From a checkpoint of a small transformer trained on Wikipedia: capped logits.
Each number is 128 + 32 x the weight over its row's rms, rounded and kept within 0 to 255. Layers, rows and columns count from 0. Numbers have three digits each. The size before them is the row's rms in percent of the matrix's.

# layer 14 MLP up, 256x64, rms 0.143, rows 199-255, columns 0-63
098:162067116178119074127096114128137165142085134100157155130128174126110130120147165136098102046172156155122134165093116144189095119127115160166094118127118154096167157133084223136137083124174103
100:124156098146177212161148134142089141152182160132162151108162115082080124123183106142079138125119177093074071141138121069169126143104185136100165112110157153172119184131100103148154123117148112
098:174079070106128125118089105087115173135144144152142113149172106176136112106162146079116102146139096091105147166206153111140144084104118107147113106063166204122172164138140077133106169177139129
093:133145108119152157087069100130092127124179153186156158147078145150122134098082078102131164059097100127083120150116095154179144115071171119157115131182145175124170102127127166110139098121104056
080:136095124047066128154110127116114092147168097179128132178090151138092125146122165123067123077118131177110070154151086148161118093124132145087105185111107058143144084132138165151108130189128127
100:168094090157150130155125125065077105114133123194138155096130119101121149098137140143124158115105077202069138098135158181076136143129179092140084119167090125091133167112171096064139119173135102
105:140177135123085102126094154106129150165138118069125159153131095147075155135111148062105133133091156121116087116152149127073080149092103115109108121080143177084053124132045134130114181134105069
107:120123118148098146129164138079133155085117141191127116157136116167155116132096095055163093142133101169090147063107096153130063071176183100178113134092163126104105143123114188112126143117192139
110:137153112127109143079150145119071140109133104118152168124099099098131115079076165121148118116052125113169138184140160061105089113161095147060162099084101114116170122186171100172112158170137108
100:119104176135150154118152129195101146116142157108134164108086168093087101142093183134073127108098160084184112159133194111136119156157103104180102132121136133188151115122136155126192158092091060
107:147066155132173193141105107151163125110132122093081163168207103135153112110094173124155132116211125156126181121093123135179157123143177185130084123144148122134099160148153157146088095103093142
105:078150141100159205116114128121120125107082172110146150143109073115092069126193126128117143156141107196136090099159139158109113085107177144065175120109139141132094154097132076166164120068151110
101:094097134147187166171099220131115125168143154184133103133229126133112106093131161133118138078084176125118162063101137144112168116149131111096136162123163072109123146109153126149130128106100152
097:119142083141163151169100073133069135110145129113071116171144129129127102134110159193188082101072092163174149066175139135127156105116085092150125176134127099112144099181153154133145117124139060
103:150097121141167173141136153099122154056111100178118039152188121121111127191128118106088148132130144151116129117140104150155110112133136173166151171093109154113089153185127055201162144126148114
093:207147134134106142132162125112097076101096117163080113102101077156065151181111084099079146130115140092198143105129112167071140133186152105108164096161063119150145135134127119147084131160134110
099:121162103203153179176148075080128101104101165090163193158150100160119162119113135160125117089108120083167145120136142119165092120092136192168115177115073151135126132117136135166070124076125105
092:131148104059115129149116128110110121069116164160152129162109164148103131160090113098139134099140158190154125203064143111148118094191129085131136070118116173167173102205103128147144114121103082
100:118069109138162114166138107102111083114138152149095100113147142154115084147169091107126063029162100099151160086082123105141128104148140095163092092144089147093124059147142152091123094080152097
098:062136163124191161162074129125101181176100192091093201165110154077127065118135174089101123138135090093157180128152131145101109145098139130100122133085137120120113107168161117139145169119142125
097:166090134113109138156177114152143159137154140152076128165112132167107147063125127150118080142059107164200138090119180119133087038130145108146154140144189158141160134146105174096151097094106147
107:082104124142110143201108126133088089075137161108099117127143057177117148132128149118118089096126090162055068189102116123116148067115091105155067127175107138125106143129103179141118091134160125
093:130095096146120137148133106120189125089195184142090113142110113145102166127061173144105164144084081081119129153113116111107156130183161124139070123110104113115143091136162101130192210157173123
107:085104131142104116110139151092141134142105120197089130169109129131157069140174161109141109129129120114113115097110173143081137133107133110155138161058102226051111151115177137181152084118092089
101:122185128162165134129125169189174093145186129143127088110158181169184142142118144177160165116096128118113152109087142073104077125149151104088115143108123092157102183124073111150122099120156056
088:102103131118137118135109090038166163082118193114128123102066161175082124151154115151128123106125095121113147165117095117124101137077104153137171201098176135149079175131095148132163066149148120
101:092153116114115128111096070111117128087138122111153121111090114082118096114139171145097115168112147148074163136155117110091070131106153139111106083048133059153061157108079071092184121111151098
093:161150162048127190099120092088146112120121074166155110122114044067139142094083132140145161155144103110068133143125148069150097076128148113092076153117112136139130100088120152122075141105125149
105:197109059109073089152137100105085132117100156158105152182088119104114108127098138156135180103120112097094102173150096113158118096110123145111123158094157074066131169164132061114115167132072141
104:174103141159137149115049120128099194117068110160106151122140156190169100155119146070162164098162110197111161086127114125104121105115100178161084169139130128160149125138086110152155177096117151
096:166133197136095109117146131106157114108067189107090130183149132147169122126125177157146106175163092109159108112123066118176133101108174076118074135090145156084126177077114150101109116127080100
106:191099110153065131164128112107141130123167154163087111123167185107146089104110094163147102119093054128077092140162080128067129094126201104145141110134105137093085088166122138173132100123151099
097:159098129144177084137113176138160127136131152136045176055169117116137094120101106166164132139141148112127094141187114076161124107177167205124146136133131101090117202101097131098131082129134131
103:103155157097116132096074129133046182123115128180101158164109154076068104112119112148084119147092093063131161164126143104176134126076118112079077135129115093129121123104171135173141163136130069
105:153097054085124156103086087155093105122121163170138118106116085062102133035159130082123149177108144097141128124135138125127147099119160173132142091147149167133146124057150130132137078083121072
109:179065074134122200159130105156107096111140065148151108158118061127135127113124147146154116166132084141158135160176116109162094131145153200165097092163108159107156177152103129140101082148151083
097:139104134113161114117112094162085104105130115092111102114145168096103143138181173027107128095148064081176051144137137078076118143102156118114143135095109113166102142152105081121098155115077123
102:112132128065152142073142113139166161093083089111076136090049137118124108127150116106108172131134178073090116108085127091140167107144178138172122159081131140035127137118160162153132168132147118
104:162155158106182121116086134148171069091096134145078135198121119178141128078118172133176211140126132121138071156149115125120082078128168149154151154120160113081109112122152120127091092077098142
094:151158099114163075149166107106135137090126110133171099084102157099119151132120131134131123081144204113104128115077125125062109083134167122086079173121165143066092123174094105106090087115200151
105:139136147064144183132173119145146128091135102149115081046176137190109154132154114092081092073120107139137129122093158109178122073167114120140154132074098113168113161155130153117083084144140073
101:165152135094178151139129112122121181114115143123134151138141168159117163153160137184049119134134164170119099094111116132096081206112167104144129171188075071120139151141129135174194093167128110
107:121078107133104049122130082145112130138158175129156135112093067084181123083092174128141146131154140112171145113124124132174078144116107167060054123138120123086131176155164150150111187095147129
092:090131111072179080174086073175105174108067129119132170145181098111081153089132140103071137143124143131150177147087106172151097136162155123160119147109088151099149109133139150196105107125164099
104:109050116094159110154073124051096135081113171103112154140101156140189111115167209098113100155132150129135163174139104107113206121103115089120119109082108108138142121146147104113148166091129101
109:142160149183132102126064049123145119167120119108095128092102094091147095091115142112173147060107132124105109089139116101114125115095106113086122108125122100096076149110043099061100090100100091
085:130121190162160131140132103157134155164173146140137150136138151101095107168117093142105089165088117096184163124088140115109164039119133116112168133116117164183129209108078199121152168140114105
118:126112108164136165128082167099142070151142074098087091134154110168172102104135114089070123093080121077140180095139117106184087113129099144129134155086120160082127094143101107204153160140079108
106:147143115103096094126106124135088116120129151115113103116070096103123084129148131121090088109043136152164127091189124104086096128074113071068120105169128079046075125117148115138127157074100121
098:129166194172122131121143136150136103155105218166137147108125167047094151144139191145088129135137149055133161135118098146129120081134158124134141158149105133101133118099166125185193152093103084
105:147117122157114062166088178078105110014147160151174122092165081147099123127137145146128135136137083065135142145121157085191102121121165160096125101135115120132113130104134133119109059146100101
089:119100206130122099143143121083122123153186169103187116117050120123091163100124158116139120095150173166117138141126133128167122116167177161070127122150051123147132195075166142130156109142139165
093:113091106147151138196119102065083117054122117162091095111079155111143144213127082129143105117132149150125138121107163080147121146092129130108123115085165142112107169189163121105086149178178094
111:174172163105114122092071140134061161122131098077113150132183116131107129126096163117167064150135182093155174097149092113146064074126163127138110127125110144150117073183166136137088098152093102
103:097117109135147157079138156086119140156182213147118171130158165147145083115146132159121166135167113158143152163087149153095113169122196148112087113130109092153167122174162129182101173060147105
100:156130147070081106090134106126150115123115188158116174113108123094149102094090093116084165162092134103120039109164107173147121120169121173121102093076120156115195109155174085143081143131145098
100:149120165142136146124106101109145124152180090137095177183161107100066147082106195182085166117138148099108098115175122111095081158082107142167127155107157072152084122097097123107165080103165110
# layer 14 MLP down (transposed), 256x64, rms 0.13, rows 199-255, columns 0-63
105:106174100190115179129174131162090151178185149144101087133099129084129164106098184165138101123084086139112126090183112111138117083112143134145076155125161094121124151122119142134176041087136142
108:136099158147139104207155100160118133157160124172150121053121104152114123172083132062127088080122080138161107139094129100155133122120116148192126142074150100076129147146132161169077127193143095
098:189160120086142136138173124146129104177187150075143125170147084126159093090152153121113135063102128183138095082093130161189170160163147087087088102146127138116151098102092100112144094169140091
098:136193068092166103124096181172054142140081107145125091144100126130142196104096143159104118121160151166104182134127143124098101150125159097166117195127138166176093124139091100100126148110072122
074:145164120169111139118155190169177123117093073088123066123172157157099100087141155157157051112161139183091146087125088154101144128130137132122123093167147154152105162164140087115052120112148099
101:126139110114111157151099105124124100125103122137121198189154117093187128059093123154083103151111067118103164148112145112138136186051121117131106149109171091110180173169154116169108196106144125
107:111155093108123170075121099156123167117110163090108063118153166138155120186120118117094095172162072179096096076141110138185133076170160162097092109110117148109171157116164096148096171130137174
105:189164136146167127121123117093120107143131157156151106092094126143061165175125054117104185147119137115052139138117160095152161133123101159131128171141145158131015138119102125117112153145159080
108:102104148112154144168117140134105147089120163129130097174175128101136127086075159167109122100161147127104152092091059193121145169144174113136145161108110077128116149092043101106092131130195183
108:179132079138157124142129104112108098126138035095134123100087118119116214144145098079170168149158121145144148140142100123089159170124101095131194127148078154094110076145127153168082142135176098
104:092196171145122098134109150078168124048130131112166116088100148186118088153122070167138108137064108184147157156185157113092143093136127104152144144140146096065104111106128143130128150172132093
109:178117097172130148197130104158092083114162140161156148109145144178113140155108114121156118094189073187142088112121124145111119167117114138138109087108090149113144060160083207095111107115113072
098:175098111107132130100117082067131141104070078149169134101084068086191143185106098092109132118193105158150167130164148087102154178133138161090116175131083141134119148131143168091130136153165132
109:096133116101103121194089112164225127154102142125136122085070082192160112117106126192134118133205122120146100142116132121166138148096168153128054106108136100130126064105108107146117134149153120
101:203157169138079176149124119094122147146103134147155093156170160115114102109133095091088175179115072079096130171112112106130120090116112126127147142172135135151103190116145090140039114158077109
089:124135126153142162127123146177181174151136090091124113126154135158114133115110116171145122085128076209177113125138158131127132094082155147168091141096146153131052098068065105118134113041127149
095:097151092134118138076095111168186141146147163144098108155110166072100078114115070138125132180093181081144101112149105156101166134111166079144147090160171056163143117135139139126118197100159127
096:015115169094122132132146156130170133202127159136116178143121083068180114085145125104120105139126114143104159117184122109108122109117101146144132123191157155126137123108145085082163131076161177
111:152209117119060129089120136111165166194153141117108088147097118121122115166104118156099181103166100168123103116109191172115115113164102145130144123102132102194105117081124114090066149146158074
099:168150108115103149079120174129168207136095151160153124132142112149139196094108067082131195118087130141138108129154173137125096147104055140150133125103105089128089083079145136134204126121102124
099:141099111102159109108148079170111076073058097089154143113121148164144191106144109133173164091128193143143085136172127150112091157108151178092113076112096182094092140140159121137155129089152159
110:068117114057178133160096165182159130166116094142197164159137148090135151114079116065139064146106150086110093127125123133112117205132159110155174147116081150127141107131155158154105140134098103
095:178141094143110129122148115169117133151114142142078167141109116105095126162109150161169071125197154096169161076153136119160174117104063178109138117175118089144095119097077195132096128094071105
108:164162125117101174068074137184145090129136170096091102149152108116132105147079136159076137097117167119126112129095200165195099097112146177120143109118122126105125093139097134161083132219126122
104:043144108084111119099094149109130133122125130152117137092144104149109180131179117110168135162124119127134148195197077121095139147087150131079153103135120120106121163067179185119155129101048160
084:149115164133144145121108080133117132161177105081162107065119185092160166124100138109128147154125123125129130123061103120160083133117038195104136098165106145154144136128171169188089133111142066
096:206110148098144139136173126090124116150115098125088116109132098118185095177100133124105219111120102114134095126103147109144139120125099109117095178119149203127172089156050146163090091121182131
105:169132154141139095152144135109157122141157088132146124139115162143153094176092095159067153152090118169120109050141128172079168198151152105069061060137106126143089153127091117142162090121143140
103:080183136133136122186111109075158182111110102078185112114124126083124090118182174132121123145150157141106151143119125082072150168109141119176098186132149136168119093170143070073084132168137130
106:186147176059098086148123131157111109120165108143138082144132064174085148134147107134109122081190127159155126112142114103132085095111112153102158144077101181182109130115176164072096185132119149
094:150147075168116142202084138111120145091124104150132108145192115148109114097133045085112164091146140147129135155194126128136124133132134172135087084106114105117182091147121102210105134105184093
113:165124157114122137149119135115137119147131124132119178155148067201120125147161123058082154073131101123129094110150108117155121164066095071132152183071184097090151175083129118134154158179117169
097:163091134133155131091128100124109138131128174075113079098089085150175137124184146115158092170083152107119106177178138175153181119158083158136106145086188132148097101158085151082132101097178096
111:164185088152156133141105143202142183151152076099151149147080147142080136110132031145118094116075093110139072146126134098120137092137115149122111129160160169154131121162106099125154069100161167
103:130170113146144128094190148111116089112109111123140164140094074157102067196160132106121109124141183179114169143123138117164111140082121145060070129087120100109133156147093160214089121126140087
106:173122118109101113131128168138172151197117119164133093106090091109116114069135064150187095169108146079054146148103105175130189139112169156147143147118122127137139134090106120069200150118131130
098:100175124125085074143154181134207106131077179134124149202129127105156152178127068081123126135106131183071119153107134179141099080129135089129100142170120113104164130103110115134137158076124100
103:144116207151106114059101150154140077121087082161067109157165192182140162101127080146182189126156128164099109126096114122151123121125158099176116113115119135134139084132110102079111163163153121
101:095086142141136093125144136133100123099131111045111135133073111103098132125165137144127160163121146132173097144156147089081170158167118154151162088168125103155121175088150119208041138172080111
089:145117072124108148140082074158087165152125153163128109168186140146085162098147134192176126097148092158170113111138125114124063140119109089083106071123092185132164138122185148167141115084110095
106:028192099131152111152115161164158114149084143110185162110102156095116123169135113119145172089112099078104129194132129105136112156123113152106084135145128150086078196162149089157131172120130119
102:125089115146137099087080134182135081133079145130059156159118117130168107158155093073180137151140144110088144154157150110086165099158160113154161120175130145170124094063158169089113177120124070
109:119111197132125128088142036135160087121128158106144171136127107090184128111104132101118155131142067157147147108155091122180134125075110160080176198122125184116109107150137122117079129112126197
090:181141127132123110118095185142068119097104126148153170130100134170110083143121136100139157197091112047106114169175171144069106089113077173143138123113181149134143124078152142094148165081134120
107:171127145132146127121110148115119104122131138107161068077139155140096117142175065163116157075143163084198162119094105114090102197117169045182090149155131127129112122125123179093173114107103151
093:165145091132139156147133099098111142156099164175070085145118111153136146109138171076140148163140141137095076112120157115100138114095170161188177165053157118116183156074102123124130161069095078
078:121130137168087150154135115167105081127193105197140094080141164102121094143133105119092093179093087164142108134089105132121133136136121144179191072179103102089166118091109176136109140150092188
118:165115225164149129142189104124121146081089144168091117119116130052118169110100120178103131160105126096094132156155090063128193143139136102112137117139152065121137161112123095124124084160168110
090:077136095124137117199161116098190135181181164115126169115102100153070136143108201126133108148106102057095120127083146145123172127138100101131145084125097174171068171139129119121138105080119121
095:133110158120126124095057161118117127179074133109062157094080093184109131153145109069120146174134133131140131087091159088127161108115075132110120165160195149192192134121105135127154144150126170
106:070149167090149179116042114121112130143181122167123092103171114083094180139147165132132135161141126168111106137144100204195102114146121111138054107157126160116096173104129110141114138110085118
092:152177176147093133170090172110159140136131125109110067128132172135143119150041123170113065100166123145136085091171080074164081142115154148136079171158112164146122154118095103134107117162162098
085:141194084123130115123130141119094109141141133117160121108179099144124124147142154055160184121081088149146152152175141101167136100161142109137098144069133057135155127159147133138073133058040140
110:164162103135146138138123104163074126120169182119211069154092101154117125103097141191065127098152103057159140121117112107069146186133081106153125134105167113114111138184139165126138112146109103
110:115141110138116152154152064170079137123101120149143166155092127093102126149089160189181115155096128199091113135191154164125091057120120102112150119123113148165076133086110090079189103145125115
099:161191142120119150141136154160158157117103097137088083099139056106124154127112173114143166135150136130066194174114148124159093154119106130106115099149123091042125103077149132135133116154215089
094:151200094146127108109172122094121164113169112144131118143122088150130082114130085170122109125106116147206167159113162107159140132142125119060119133061130169130141080141088093220102138130104072